Part of a small language model's weights.
Size: width 192, vocabulary 2048, 4M parameters.
Architecture: learned positions, biases, tied embeddings.
Training: a variant of Adam for these matrices, 123M tokens, 7665 steps.
Each number is 500 + 25 x the weight over its row's rms, rounded and kept within 0 to 999. Layers, rows and columns count from 0. Numbers have three digits each. The size before them is the row's rms in percent of the matrix's.

# layer 3 MLP down (transposed), 768x192, rms 0.0902, rows 97-146, columns 128-191
113:510511511473528506478518543536504534488535543487476526561571553479502448504490488496516489474522539489476478512511472496464491526487469514475530442510520501509500488465539553489482469475520499
020:446491543489486506474515521490520521465495534512521509463488507470535482513448471497503546490488566488518453485513493523500510560514518514488496488472482497533511518521510515444470513568515535
106:511507509525527488495515487495493482476521535550480535523509475503517564500460511514489527524503497478511525491497499547548461497494547478533445526469464529503531506500484466542496565499483458
107:487505504469562525482496495520445521476481531470529516502484511470536520504507479494461492483510500524482545545482487513568474520483480488492507495507493479481527500475534519510483491454486494
089:493481512482485513479481498470471537517487458515504557499521530493485531533475514473489553516545526455505503529507480493472464522531531489478522485494543496483522486506457495551474560517528478
101:476482486493499522517531518490516521493480490485472481516500473517519542530496473488497460495487546530520486532465532478509502507501471535527458490514537524488472549502438494506514485475500521
083:519472501491536481497511477483554501449514481512517486480455522497508488481510514511510498512487484494481484505481537505455515536474477492467513469462503475517513498493501489519506481528528478
083:512526515465491489487529518498540452496509498506492555462507522515549470479494487483492493511513445533469497442554500493486512510543464462500492482519542516526527521454482529449487462497484512
110:506496476511483487493501512489497519503522487520509579502500494465496492492474550509474516474536495456533520474482521490511483504494501470498526481515503501526511463507507465518535503503531477
108:513504510528507498549542499516464454468500485491524488498493505437517535519478452501509500486491519511515504533523543469515550527488501469459524514510508477512498475520514520471507508479487496
109:518480473484491498520532467491532465490558480477546527523502501529500513512467452506486500472460504520471538508468491484516522443472490529493525585536438454471486463460541512492503486512521482
111:470514528556505490492456489507455513529517514495476491463488499508505454477487507474491500522474476520485454527484510483523535505503484477554476516519469501491508478492501558516505488463519465
123:529545576517519474475483474467503513528515491450517499510517499496469500495524476501501491464500492565480504505490478528506507516498479482539484498477488520503534509479518509477503530522498563
102:465512554482555462517504497525487460479477534522508445503516504526494510495534489492510501481520544482509456493539497518487545504529491495517443498484486505511509485497484505454480520535522465
023:518500522489536540509543509503503534468524516526542494503521548505476519479472479511431484528475489442480526476543473524484499525497471506463535466507511484470502495497514515511498488490508487
121:427501509505479486526479493499498531486519555518526514441525481516481527548478515468497536540495494463549514465463524508462508497528519474502497491495530491438507505542505513479515484512472510
112:535477471487498510500505535503531509498472502476489484487458499506520514524504469521517480474488478535500575517501536506518483467479523515491503543470494508493458515485519514490517481470479504
146:480522477495503474490522533449454481450494475533521507496544501484536511499501470497472505540499538443512502530514425479494519532521476515504502500565497487473497484499474520528494508535450512
091:513490505535498516567488539502526472544497486504498544505518511486530479482518454503477462465518483499501492468474483526451496508476517498528482522506511492513532476505469519504515506544517517
031:537487506483520534504492503485532480511512516538518491495497486489510443500494520498504467503466557505511479440488483446547495463482493528438523501474501467520526532503504509508478463556497493
116:472484516457515496497504487489503521500498510477492527571455540510501481500488500506491479490533524492484497497506483506506477502547489522501528482502495486465559494443564483446459534513491498
110:523452508517531468471502475518477497523499526508521518485462488499520547515513510499490490494469433524513496495509497449508510469507511505482512515480507521476478492510503520448480518486487514
072:508532485482474476489495517541458469508515520476493523515485509504477512494501475507515507469493525493514470511517495534500511510518508471460416486532487483496511487475535504484501463538503530
103:495506486520500494510482503502471527495487497478466514498540515486516495507516492458510461503516482482501501477495467490491477522477511507536427501528525562439473490494470494537523483520488489
106:510514521495542466534554499505472459534490525500494505505446480528465472565494479511512494493531483551501528506525527436504459548486478564482461470513483471522477506475502481483535473474500525
096:542522479514479479485508510471486512459487493534494481531488534512434489534470439494510481498494517461499531535484469500476487518491502496480498497499517505485482526502472518485427507505504505
132:530487521480512493482516513491521507547503504493480497538487545448487487443464503465480513493510468517457490472506506551505507470519490488465535507472509478460467493468543505568503467499494504
108:450485496560522494467460527525486516473490524508496510483489485493529456500498521470513515506540509545503523468515495485494461519480475497528501531498527460460482527482464497514476506562534511
090:489529507490512469482495527514490472533504492503491567511519493500481481493525519429547464532553509500507497473522506515504472508494463510528476522549505531479509530481460533509474451499522484
096:508549528507515489472511480505495494473510513501479505540499473486490489507481487491516495487480527507543529506503548559496494520525515508467514515474530502498559547477484518465517468497482465
115:525505530476504491531549436506498524480517481516548484501445526494503492524513469496479471499543503496483511497496525549557535530529515488463517499423505473516475486506481499481482486516487496
087:527522482484492484483474456504487516498475467481501491495494508493495458495507484527458492481478459518465474516525519503473497533542452487505534502484526488490548462508517470497478540509519466
116:485493496516515512497506450474472499449510506534496503509509494506486480487482546477516517543520512477503467484473473523497494479505554488474483479462517519526473486518549559501528499528504505
141:498491493494490510503509507502487494510498499491498507498503504508488507490505505501506506506483491498499525502500500498510499498503500492509500514500491503518498506511507486524506496483510502
103:496460569427501522543540505513548485500503494508498455500500493518456485537522481521516514505502505520479459512510490518494508510523514504473478510484490469509553473498504506502516514511462450
123:518534503481492512481468486442471511464481505503535523461471460528497526529541478491527503433496525514501500572498522460502474482552517515471486525496509553489502497522502511487487500508507546
111:482547525506546529523497482502479457507476514500502490533524505507541484484497501523530498502481507508512499491528523487488451507496464466490523509503498471462503518467463477509507535408508469
021:495478507510543523481484504527549505530483518539480490488458503550477502495465524464529488485499499482465479471511503486524508480504471540524493535487505510505550531513504520489479457517540488
084:484504499498516526467489526520433531510521489471486526516514479496512459491476490489501475525519527516509491480520486490505501481506473492526551514518521489463529481511528507493507510491479486
120:512498494457497490487485476502523455501533467494516518527472519483482486498504549498491461431491476445547490512473508493496524517496526515519495527525518513492469490454500481504472501500549513
097:461509472583517458476487525511523514489470473517498493478517486516526515527509482525503517494460546504522464502509497513512493482494524512485448481507488507495517516469466476491515503515511476
027:496504521538507470488473539525525473503499523539486500490481500481510469521501543490486455507500470499497562513507502480482467536490501479469454524532507440479497478481540488523500492515498536
110:482525498503505484514501478497540463457562506533486503519489515478509489500511488522558498464533502515464546458515463527561493496456504524506471492537479484523532507514530500484469474510519541
097:546530544548499527525442505516498460522471491497498469497497497513506494472466457475532481524492515514496483489501511519513521516526478507490445479496529485436522489468516526518493526490456493
086:556445488521500496475498478506487501490493450474466506529507506495512490518502447493513499515512474483474478527479488540535487548495492490503503488550496473485541498451506512439458484530540524
097:526491524435502490451493513496466492517546468502558478477530475501503484483486476495515478497506503518490486475525500486481481515496474490460592532474520505451517490475504527535508490492526483
116:539520494479513485449539479506491503491528497448540504528502514503492497524534525489496497483495494510486494537511462481473470504512516513559520502472502476455474471492484516496499540498511515
118:505557509522526485492506497508539515511514507529498536478498528506518443552466483515469566501490519508491461493485497462462484531495558492469497555515478467492523480528524470534490524506499500
031:496486472483534511489500511478514469520497501533473492567494512487513471504513506497480486493494475505523583437493500452480490465490497560481503500515504476485504488528484508490477501465452470
142:524462515527487478493489520541462483478524482468514539465496547477518458468504515506519507523534510528536499466528531452527546481463466471501517498509521464483491488480448551506500500495548480
# layer 3 MLP up, 768x192, rms 0.098, rows 98-147, columns 128-191
030:528490522473512509472506500431500511523491517491498519527505497498482523486499510496519502476471493499522522494503464487488513481501499483517537508494477529485470485494508505518469528496481508
114:490490494499476505500510503491465501487528517528486515462541459526462502504492538485531492502482525484580487453512475496508470493511536472532492510516455473495528545514492454557544485493496501
106:471522494502531504533528503459488498502548502434485502511507500509495464501466501480492520551470468491484540472472478504499489503514490546544515513489497478506476501541481473514509494509503448
102:487508475497562509525507486473520470489513493500520499428512498514475487503482509476514510508498449465497481506521522532506536486508532456482521467531485538544522523519485497543464501483493496
109:500481480509516500532496505462513474522498490527467464494489541510538440455509504472527489506514435480509543487504501527554517460497514527481494509513431492514503527538468528505511501484511499
086:474450477512505516499519494528529481510543483497484518481471473504512417487475516513477484467488500503510523492499504502473483511477498514506526507487484476539505537471502506493518537486492513
093:469502493464507512510473509513515480487561546527506452523471462541496516487530480562494481525496510442475513505474524496508491496467502521530505518468490556514476482510454507519471504555485499
107:483446502487468528574503518468508478491477502508516486506506524509470501491449498476497482502525514475517542483524498537458493496494515493485507552465459461531515515496550492516498477519475453
113:491499494509505532544468464509491480554472446488508527482517528541477485450498490450508478461491494509530481478512505485489495466494534507528523470499434480520493545490465518550489502536506515
112:499488511526493498525484513492467477500478550540494516516519488508496559493519510549501504522481459460514504526510469505473474492546470485528558485497506485501524463499513492519464478565508490
111:509547489485472521469531463482495534500524450499522530516501515502471489499525440507496496481472513487522513477537409509517495463461499506486492474512482532491506520477530509500534478455482487
114:486545518451513462503525525476503465527478506486485439480513471520482485510505484477491456501465469476490511506490489529508469478516535506493512510491506533497505466525498475544515417528495518
109:488502481459521529517513534479502488507551504521514481493540446497498463503545494515505452507481527500461525482507514523469508493486463524524510479480478485507457484567495488491582478541482515
033:480496478490492495505476480441493499496487486507521522495576496499455485487522496511501473483434521497511540524527479516518531445498516537527537505525468541509494516511501484516517501486471507
109:464488457497500503545483489493505498514524471545481467486493471499481444497487516504506446498521480472544530471475500482503498515495500501562504515470494525523500497483553500475517489489493469
107:504493500511485523516546528483468498493513468521469459493519444531499491523490522475504510541474467485586472508507538524502467548468478488511511484500495544481507521527481492541541456511482507
119:467479456456489499523489527515474505515451469500506482479483502478494448482478506527516489481501514538528508490534521469514528505517542491517527501498483497503471509497513485543492479515483537
098:479508498477480488450481503483453521474486502491486479484527509531448478450496502496534494516498479514513497505536456490519485421535517480497513479551415548494494533506525449534480458506513457
041:472491492476504510516537512446506495494562417501498497489537476511491501484499501500502488502505444496508519509510492498522496475476493481520562473556485527512466505515506483540501478535479492
109:516493543483488539533522510474530509481543462550480553499500479506535464425496540508501500468515451503522525483487466501484513510503519557517502507523487501521505521475497485494512516496493484
106:492497465496491499535505515493515485480495462533471493467530441537445510460470477484472518468488458476510524486491496513500515503486503514527498490462464512501454525517499485512452497532491489
090:457491502498504524525474493507463492564483498515459468526516523515489467519517561488491513518506434500471548459499492527542496510500476498528519512496497551504464520532483484507459451468523503
109:477501490489503564496491545498481467470505447530513529501505506520522449503493553512524518530475524513513530472466494507484488517488526507468502532554488461534504462497520492517503480480494453
102:537535517481520540479498458481456520509483493506483537495474459521541551511485473492470528531432475479465522548514461492466514507532491508497549483474503525478478517489492542525501451483499517
095:480503451525494524580466515488473487514508475528451492492534456513489489470514503496532499511506470533518492490527489516514525491495511487530505508546509528457481541528524458537542494499533489
111:441488496494538523544482482485508483509502448534467452497485528531494518488505504505493513514480502520482542516479519483522511489481521498508540512478520488515454498524510467546509534556541477
109:493479490493485491504518503515473503486512442499517516523507444547505453512520544527497493485459485493502515484537465498472494460459480521493505483503501522492487492513483517458509499464515473
088:514480519486478535526510478490500511498551488522527506542501522508492493506478518504497510517526489522467509418485471489486498438546487480497523470474509483505494470517528484516515486513498452
098:476476513483467523521484516485524483522500491490511482504532498530488471434500499544478528505507484480497513506532490488494519497546465504584501487504503470493464501490540493528510486469473507
113:508493483506543512492517520483497486548467460498466518456496530501457483503443505518498474487503530516503491455542521500539524525458519500520535444511475493491507525508497521546519487496508537
091:483546523515514490487514515535493477497512490539509473491504448539468486500488530475494483537466497471470529453501508475497468499488505504512543544488485524499486476482522445547492487522487479
111:499520491463481501489516496480521472529482518534544439509494505488462476493492495520492472503510528486478497477537485455510472452506480475490504503525517493522501499518552501487528467494538526
344:492496472484528523502533481514482487522487505479520481501513536526486520463484490502522506521472498462509523485517480475516493498491521503500511510507469524515464473564524467531489444514522466
102:509529524491530496489475503458516479482479453503508495515497521572487522457484541496508517547495499511540477495513509464519519469479483484545532495533549519474496492485500511541565485497508501
117:528505461493516506537484540464502506475470501515500480487519469527487503479459492467502504529492500515508493520539485498481549470515504484490493503513454524458451516538536498533472451523490470
110:488483474503476547512540543480524475502538505518492472517522471502455522516511505525497525519484476457474536485495465500500452510517486492550513490492514550514497470554515468498524476532486493
034:482498488506489487478510485497474489487495431476511494464502469549464547444477486504544478482515487513508552492524507504504490525484498503484505485535502529511494551523483495515516476501489499
090:521512495496508494535485486457530484487508488537479480469478513516484481441503504484521513520486494461507550497493492495477509517470542522498508561524493505478477515530501494495497475464519500
111:497474505445492542509521511498470467482520463491484509512511503533434493478493570499491462508474482438495513442475510522517475509480501457539518495479482514524517504492522439533549512487536455
103:492500490531517502510533524485517458445480464556472513440509499535506515505493513489521490481523459464537520494511498527507490519485507451511515534520514503531457475513533478521501501471520452
032:481461466509502516541506514470451504497488476486505529486497493486541532465511529479501476461520517508517516496502540554516478471492492507497529518467480513509514527494482445517532487495493460
106:477514509468526516494517543467479513506515453510511496499479480506465534489507536494427501493464486479481530530449511510470449506522475473477528533468486484544549477514500486525483523491500456
095:461485520507469512534512511488484491476480497480481504492496508508477495495477519541439488514478456489524530515489504496483476522536489479493503476485527476501488482499480499486538500480487465
088:487497514543461516496469473480489509491501496540494544509519512517471529490537492534486537526463512530518504521517511528473475488441523479522493492497528524484454509487513516533529484460499497
099:467487458511526481515492493516511448515526488503474510492506566510502507526492516480475499499463477495484534486536479488495498487458506499517524522477455513528478504497435479474483505499498503
112:491483513510528517516529453529485447531488469523525510489528483509533481488498508520573492482481479512492478472498460499494465522540471473526583541513481483477461510498539481519503447502511478
116:520481526491512520496472513506516492478497475511463527469506545546517443509484517464487531518474484505472538471486486482506505520503531524482544499517496492493516500484523487563462474495509515
038:449463450457483507498487523500467500476536507519516509486471470513462495466524524515517537493504488488518526503547505500521510479512507474518544503541475514494486494456477470567508503534491529
119:501490479459447509515497491506480499534463516523513477491524515490440523498498492508492452493485504463523481490506501465515511435529497517505514470497500506477471501524518476511488434531537521
108:488470521486510528488505514456520508522510535475523516499521531506529458470499491529504500504472502458491516458525473495464510501534511507486484537508511449505510488495461496518526470483454569